{
  "num_hidden_layers": 14,
  "hidden_size": 320,
  "num_attention_heads": 5,
  "num_key_value_heads": 5,
  "head_dim": 64,
  "intermediate_size": 960,
  "vocab_size": 4096,
  "hidden_act": "squared_relu",
  "norm": "rmsnorm",
  "norm_place": "pre",
  "norm_eps": 1e-06,
  "positions": "rope",
  "rope_theta": 291000.0,
  "rope_fraction": 1.0,
  "qk_norm": true,
  "attn_scale": 0.132,
  "bias": "none",
  "tie_word_embeddings": "early",
  "parallel_block": false,
  "extras": ["local attention windows", "shifted keys", "value embeddings", "hashed n-gram embeddings", "a smear gate", "an embedding shortcut", "learned residual scales", "skips across layers", "capped logits"],
  "init": "orth",
  "init_std_qkv": 0.0284,
  "init_std_o": 0.00537,
  "init_std_up": 0.0284,
  "init_std_down": 0.00537,
  "optimizer": "muon_variant",
  "learning_rate": 0.0181,
  "beta1": 0.9,
  "weight_decay": 0.0074,
  "lr_head": 0.00975,
  "warmup_steps": 0,
  "schedule": "wsd",
  "decay_fraction": 0.892,
  "decay_shape": "linear",
  "final_lr_fraction": 0.0,
  "batch_tokens": 131072,
  "max_seq_len": 2048,
  "doc_mask": true,
  "train_tokens": 631300000,
  "max_steps": 4817,
  "dataset": "wikipedia_en"
}
Each number is 200 + 40 x the weight over its row's rms, rounded and kept within 0 to 999. Layers, rows and columns count from 0. The size before them is the row's rms in percent of the matrix's.

# k: layer 7 attention key, 320x320, rms 0.142, rows 264-288, columns 128-191
# q: layer 7 attention query, 320x320, rms 0.144, rows 265-288, columns 128-191
k264,068,237,283,235,284,216,313,174,221,163,221,207,320,202,236,220,203,174,199,193,227,234,236,239,191,185,220,158,216,140,238,208,235,187,207,121,194,207,157,222,135,186,199,210,114,248,268,131,212,89,237,245,168,210,153,149,149,225,225,183,265,170,250,202,247
q265,097,168,193,217,177,114,133,198,213,141,155,242,217,202,91,257,225,204,219,207,172,214,231,244,243,201,206,210,161,274,211,223,253,276,182,161,230,188,205,232,182,289,167,199,116,157,188,147,241,158,155,141,201,183,216,140,167,233,269,278,209,228,175,201,214
k265,087,171,131,278,135,142,196,250,180,207,192,166,202,163,95,199,186,189,183,169,157,183,218,172,255,201,161,112,199,258,210,251,260,200,242,246,136,169,221,216,188,184,155,132,181,146,247,240,174,199,194,154,260,149,138,239,165,221,139,241,199,221,220,251,185
q266,090,207,189,133,237,220,171,197,231,197,208,184,291,166,170,248,181,238,248,272,139,207,180,193,175,167,130,181,179,242,207,251,231,205,235,136,211,115,201,182,146,208,268,209,204,225,175,179,193,211,173,222,197,224,160,174,142,190,215,195,161,199,150,200,168
k266,074,180,220,183,193,199,199,185,141,95,207,200,124,173,200,201,226,236,221,191,283,200,153,229,176,123,199,149,218,151,273,265,265,318,160,150,183,169,224,99,203,214,224,238,196,168,214,261,203,182,214,193,211,257,270,195,214,249,146,215,172,195,146,180,205
q267,101,143,228,296,182,206,171,176,173,101,161,199,222,194,249,215,219,153,201,257,135,197,217,175,269,169,162,167,207,283,210,172,160,232,260,186,160,186,198,270,274,283,168,222,210,135,167,125,275,198,148,180,198,178,263,163,115,254,179,216,248,229,180,206,237
k267,098,223,120,280,173,133,198,217,226,160,196,184,180,226,204,201,175,190,195,258,177,212,265,194,242,193,195,165,211,220,190,216,235,205,269,293,196,203,178,165,230,183,140,192,209,83,238,235,232,220,215,171,219,108,206,196,138,264,103,277,221,213,182,210,231
q268,108,240,258,228,111,221,268,226,190,176,222,240,213,216,188,182,187,201,259,201,167,185,170,163,241,216,175,160,165,258,228,186,225,192,186,150,223,259,181,161,170,205,190,229,195,190,219,85,219,236,269,182,142,171,180,205,260,144,234,224,275,227,154,208,268
k268,074,175,204,270,144,178,179,213,140,155,202,168,166,128,217,196,203,215,234,239,177,208,189,180,226,216,178,185,167,296,231,225,219,288,196,127,181,257,209,141,168,217,196,206,198,166,255,204,199,192,176,185,199,192,251,164,215,202,214,186,263,296,180,178,221
q269,107,246,167,188,184,192,204,214,114,245,176,185,202,286,218,218,212,267,152,199,185,182,154,155,221,215,227,251,220,190,163,253,248,169,254,160,204,251,227,170,172,206,192,191,172,178,246,192,289,235,174,242,201,159,215,288,205,220,198,231,193,148,169,239,185
k269,089,243,269,171,240,208,187,159,268,204,183,200,157,201,267,211,165,186,235,259,211,177,193,241,149,182,173,183,217,160,160,193,184,114,182,181,178,199,207,189,167,191,219,175,232,245,194,169,212,164,195,208,138,174,217,244,249,132,187,146,163,108,220,140,173
q270,121,138,213,181,198,194,203,264,234,144,193,181,232,148,216,215,166,195,160,225,239,311,269,264,115,149,172,152,210,209,253,244,172,234,205,178,168,159,178,249,259,240,207,165,243,120,170,281,179,220,246,205,156,211,194,120,248,211,200,158,196,209,198,198,186
k270,103,186,132,250,148,123,164,238,213,145,170,219,198,193,154,249,149,195,200,226,192,251,190,195,236,222,183,127,256,206,285,244,204,167,256,247,186,229,182,226,205,218,93,181,212,161,191,262,253,248,249,158,218,152,200,166,126,204,127,230,246,248,155,211,188
q271,103,197,196,270,151,209,178,157,160,223,229,201,158,194,140,205,222,152,176,284,146,233,228,186,321,200,193,247,223,304,224,176,156,204,227,164,208,147,180,219,241,176,234,231,209,174,218,140,200,154,149,203,194,199,180,176,214,167,193,212,275,243,250,183,242
k271,086,171,200,291,176,156,192,204,127,263,191,251,223,164,186,214,214,251,186,206,119,223,230,198,299,225,220,152,238,227,211,230,244,250,267,197,261,220,213,209,211,181,152,170,198,154,269,180,210,202,182,166,216,131,192,220,160,209,171,252,235,242,180,141,174
q272,119,261,161,169,153,191,107,219,183,200,168,239,161,232,146,194,155,169,216,173,201,208,293,292,180,228,194,225,172,211,174,226,186,200,208,187,245,284,230,172,112,229,236,160,237,217,213,180,223,224,281,165,239,130,200,216,259,231,218,238,171,235,144,225,189
k272,111,221,300,139,207,191,142,192,271,169,155,172,180,186,202,199,167,180,206,268,227,173,202,220,181,183,210,231,149,128,182,198,209,153,136,167,240,199,198,204,144,249,208,143,215,244,151,188,194,209,163,234,185,176,224,269,272,159,213,183,159,155,210,136,159
q273,113,273,92,192,207,164,168,161,236,251,215,177,195,191,195,217,167,212,216,306,213,188,275,215,158,151,164,153,202,126,233,296,235,227,163,119,193,132,199,186,223,265,215,155,171,200,155,167,157,260,218,209,209,197,253,208,167,253,181,144,188,213,237,178,126
k273,089,260,96,229,210,201,219,185,149,210,272,204,230,256,200,161,229,195,191,343,271,230,242,275,183,235,209,185,333,237,226,209,253,260,236,186,162,224,155,171,271,207,205,237,208,195,220,171,160,237,294,186,207,231,202,189,189,263,241,216,134,248,167,213,194
q274,097,194,236,167,152,196,197,156,220,193,253,210,89,220,246,178,210,213,255,237,199,219,326,265,221,204,199,226,158,280,215,129,189,222,217,193,249,183,247,182,201,162,260,261,210,265,216,97,218,182,252,168,211,179,262,262,232,214,152,205,241,220,190,193,172
k274,095,218,269,178,229,233,174,114,239,262,192,200,215,199,299,146,229,165,189,239,239,150,208,216,163,270,187,257,105,189,176,256,195,204,150,203,206,155,155,124,253,169,230,156,246,218,186,227,167,179,150,247,190,199,234,235,233,174,206,163,191,166,224,141,229
q275,108,231,227,204,203,161,178,173,201,228,159,197,179,259,133,227,159,233,204,157,193,194,220,231,198,256,193,228,192,131,186,273,240,169,169,154,158,268,185,192,213,215,180,201,182,170,206,185,255,253,239,132,252,169,233,276,187,182,161,183,156,177,151,163,172
k275,091,206,182,190,196,245,189,185,257,185,139,185,221,177,160,201,194,198,196,166,207,166,181,139,145,253,161,198,186,209,134,225,150,148,166,205,165,207,246,202,152,262,222,131,175,233,183,171,252,165,143,221,189,187,220,197,224,224,236,140,175,210,207,166,168
q276,106,245,205,198,237,254,207,217,203,215,201,231,219,161,230,218,184,149,248,245,235,233,202,192,117,183,292,144,215,252,301,185,183,243,156,207,180,188,206,152,197,202,139,194,191,188,261,262,162,241,181,198,178,280,208,230,207,222,199,184,184,182,263,182,167
k276,112,153,108,222,207,260,230,190,140,121,152,214,204,220,182,186,169,162,239,223,140,249,209,230,250,168,261,145,252,177,192,209,161,251,239,151,235,197,146,216,148,149,155,252,191,130,242,203,244,228,207,150,220,183,196,198,113,258,198,206,288,276,162,240,245
q277,106,137,244,259,177,181,235,244,195,197,200,261,218,164,187,224,191,164,201,231,174,262,201,187,180,220,190,189,210,170,211,149,190,187,183,206,118,236,213,195,203,165,155,236,150,237,236,175,160,202,190,225,161,235,265,201,215,231,219,133,236,204,182,184,207
k277,087,199,115,236,185,154,220,242,212,169,217,222,200,233,145,265,191,181,211,162,167,291,210,247,266,197,256,215,206,186,196,198,173,189,227,152,211,242,156,212,180,141,183,200,150,218,268,179,225,201,243,181,195,181,182,129,205,240,141,204,328,216,166,249,170
q278,102,160,212,227,152,92,262,201,246,238,268,187,211,286,181,190,240,271,213,237,183,227,216,156,246,221,153,162,183,246,269,209,220,136,227,259,172,198,200,140,179,145,173,236,183,176,232,178,226,133,225,265,229,133,212,201,261,236,246,237,268,183,198,241,211
k278,101,129,220,204,191,179,144,193,162,181,197,225,179,212,274,213,169,193,147,129,164,243,158,276,191,100,191,225,187,202,188,172,198,214,240,184,217,239,209,219,100,165,172,208,222,192,247,161,164,253,165,183,217,218,198,222,179,137,180,183,202,192,162,255,204
q279,099,236,214,233,232,249,165,225,183,226,207,175,113,182,184,219,233,218,174,239,202,132,209,155,189,217,176,198,175,154,198,158,200,201,166,166,225,268,226,214,289,143,220,171,232,193,245,140,172,220,188,140,250,211,217,206,146,156,243,197,234,204,114,192,202
k279,103,243,262,200,220,274,112,124,273,213,153,189,163,133,264,205,185,194,246,205,216,162,230,210,222,256,164,218,183,213,178,167,160,165,163,167,207,229,223,140,165,242,279,204,214,224,185,193,169,194,220,180,202,246,189,196,196,243,158,162,204,137,234,137,206
q280,103,155,170,155,229,204,211,186,247,238,219,248,227,143,156,228,217,213,224,184,211,223,253,170,220,142,195,144,204,262,167,100,147,170,164,266,224,212,207,211,214,187,199,220,183,203,183,199,223,150,240,213,206,181,264,191,121,266,230,138,182,254,202,210,212
k280,105,171,160,217,196,139,159,200,208,203,182,226,214,196,175,264,267,187,193,230,179,103,226,197,228,238,183,230,164,232,190,232,213,215,187,286,184,144,220,211,234,181,258,202,186,210,215,211,121,178,180,194,194,152,191,216,177,159,202,196,175,176,168,237,183
q281,127,192,223,242,211,241,263,98,162,269,128,203,276,168,181,264,223,191,164,198,213,208,232,199,281,181,224,209,229,176,235,189,234,181,192,142,180,220,172,219,223,195,188,269,172,146,244,238,220,233,145,237,310,270,185,174,173,172,238,207,232,187,239,234,134
k281,127,130,189,240,213,218,210,193,124,271,248,182,256,199,129,180,249,205,218,138,153,209,103,181,261,188,197,157,263,162,185,185,190,207,256,193,207,205,169,284,206,179,162,269,177,193,238,275,266,203,209,210,249,214,168,199,183,174,209,247,241,225,250,241,184
q282,110,132,214,158,240,253,167,157,191,292,210,210,206,227,210,180,281,200,234,144,195,210,205,138,211,235,181,233,195,157,146,190,215,231,198,244,201,157,220,263,206,201,268,205,248,151,166,150,261,139,149,210,154,246,179,268,130,198,247,127,184,162,209,206,155
k282,098,237,166,126,229,232,220,140,284,268,188,240,204,211,176,202,161,193,233,162,236,183,151,201,173,227,219,224,186,139,158,167,104,140,135,165,165,126,181,250,204,194,197,245,187,197,174,245,234,144,184,241,196,269,122,187,199,203,231,133,116,142,208,119,194
q283,103,230,198,259,259,238,244,220,185,255,197,228,247,168,185,200,223,214,228,128,255,230,179,173,185,205,185,166,239,173,277,235,202,208,209,207,109,230,208,302,202,211,240,194,148,232,184,267,184,185,172,188,153,182,214,207,205,270,120,207,142,225,231,190,274
k283,113,212,134,196,235,276,159,207,185,182,211,234,249,133,232,209,140,188,183,189,223,169,254,202,287,228,145,184,225,195,144,131,228,161,248,222,183,166,223,226,208,258,228,205,153,158,157,171,270,151,159,80,233,163,132,193,233,223,216,190,157,144,185,171,211
q284,109,199,208,160,200,176,182,145,236,240,267,132,142,243,188,221,170,243,250,191,188,152,167,153,214,226,226,193,201,257,168,185,228,154,219,198,267,213,189,181,165,232,282,183,253,213,144,212,161,177,224,203,196,110,175,186,184,174,198,229,215,97,237,237,181
k284,107,238,172,134,172,212,248,201,250,207,190,212,182,182,175,207,203,197,200,245,243,203,233,120,212,130,266,175,222,209,155,205,147,263,185,205,158,197,242,171,190,224,214,163,103,175,182,207,215,169,158,214,165,168,204,236,222,256,161,150,134,185,271,205,125
q285,093,241,138,173,163,234,171,143,163,197,145,225,247,215,229,159,237,149,160,240,249,209,204,221,233,188,162,175,198,213,259,184,218,194,239,273,146,158,167,200,244,258,137,236,210,123,163,201,200,213,151,251,248,250,247,204,213,255,176,221,135,244,221,166,163
k285,116,251,140,135,171,141,267,215,197,182,181,189,205,209,208,209,248,249,245,238,198,212,290,160,210,121,232,161,241,262,205,164,184,207,277,193,224,145,226,175,168,174,178,216,140,234,223,138,215,168,80,182,211,162,143,162,193,216,214,205,191,270,221,227,220
q286,130,215,185,146,252,135,238,199,188,227,227,223,188,206,213,201,146,216,221,305,257,269,196,238,90,200,131,200,131,160,206,195,157,227,160,159,218,215,211,194,170,192,228,209,169,162,169,235,192,159,234,211,202,171,266,196,160,210,253,215,186,295,135,176,183
k286,113,137,157,235,161,159,161,202,208,239,265,245,180,173,203,213,186,211,186,258,183,190,222,232,173,287,126,208,202,250,290,239,219,232,224,225,188,168,270,178,139,268,279,246,158,194,191,267,140,218,176,210,174,205,206,222,129,225,142,158,189,267,174,193,140
q287,114,209,232,194,211,228,179,155,203,259,185,209,242,226,200,145,173,207,148,250,196,151,137,188,222,193,150,191,167,185,198,187,174,151,281,151,226,240,221,229,216,236,205,183,188,298,208,237,221,229,158,219,144,171,197,234,247,225,140,251,240,217,200,240,209
k287,103,240,211,286,198,226,207,208,82,258,235,282,239,239,237,195,200,160,224,219,205,236,252,163,221,238,176,137,238,229,155,153,200,160,282,244,182,160,238,193,150,197,164,184,180,226,219,214,183,168,192,116,200,171,189,267,173,172,185,192,356,198,275,216,147
q288,086,216,187,266,160,185,280,211,118,201,203,266,241,162,227,215,180,193,134,277,153,250,207,163,202,209,196,163,243,149,219,213,222,195,253,129,233,259,234,170,209,200,173,185,166,284,259,200,184,221,168,199,115,167,203,218,237,173,232,213,247,203,246,289,209
k288,132,223,214,259,160,188,209,146,191,203,228,218,132,121,216,222,223,226,160,152,228,186,164,209,235,205,201,187,164,203,116,161,193,212,161,147,136,149,165,221,192,160,115,221,200,191,283,181,226,198,150,218,298,165,198,193,193,145,201,171,185,174,237,131,191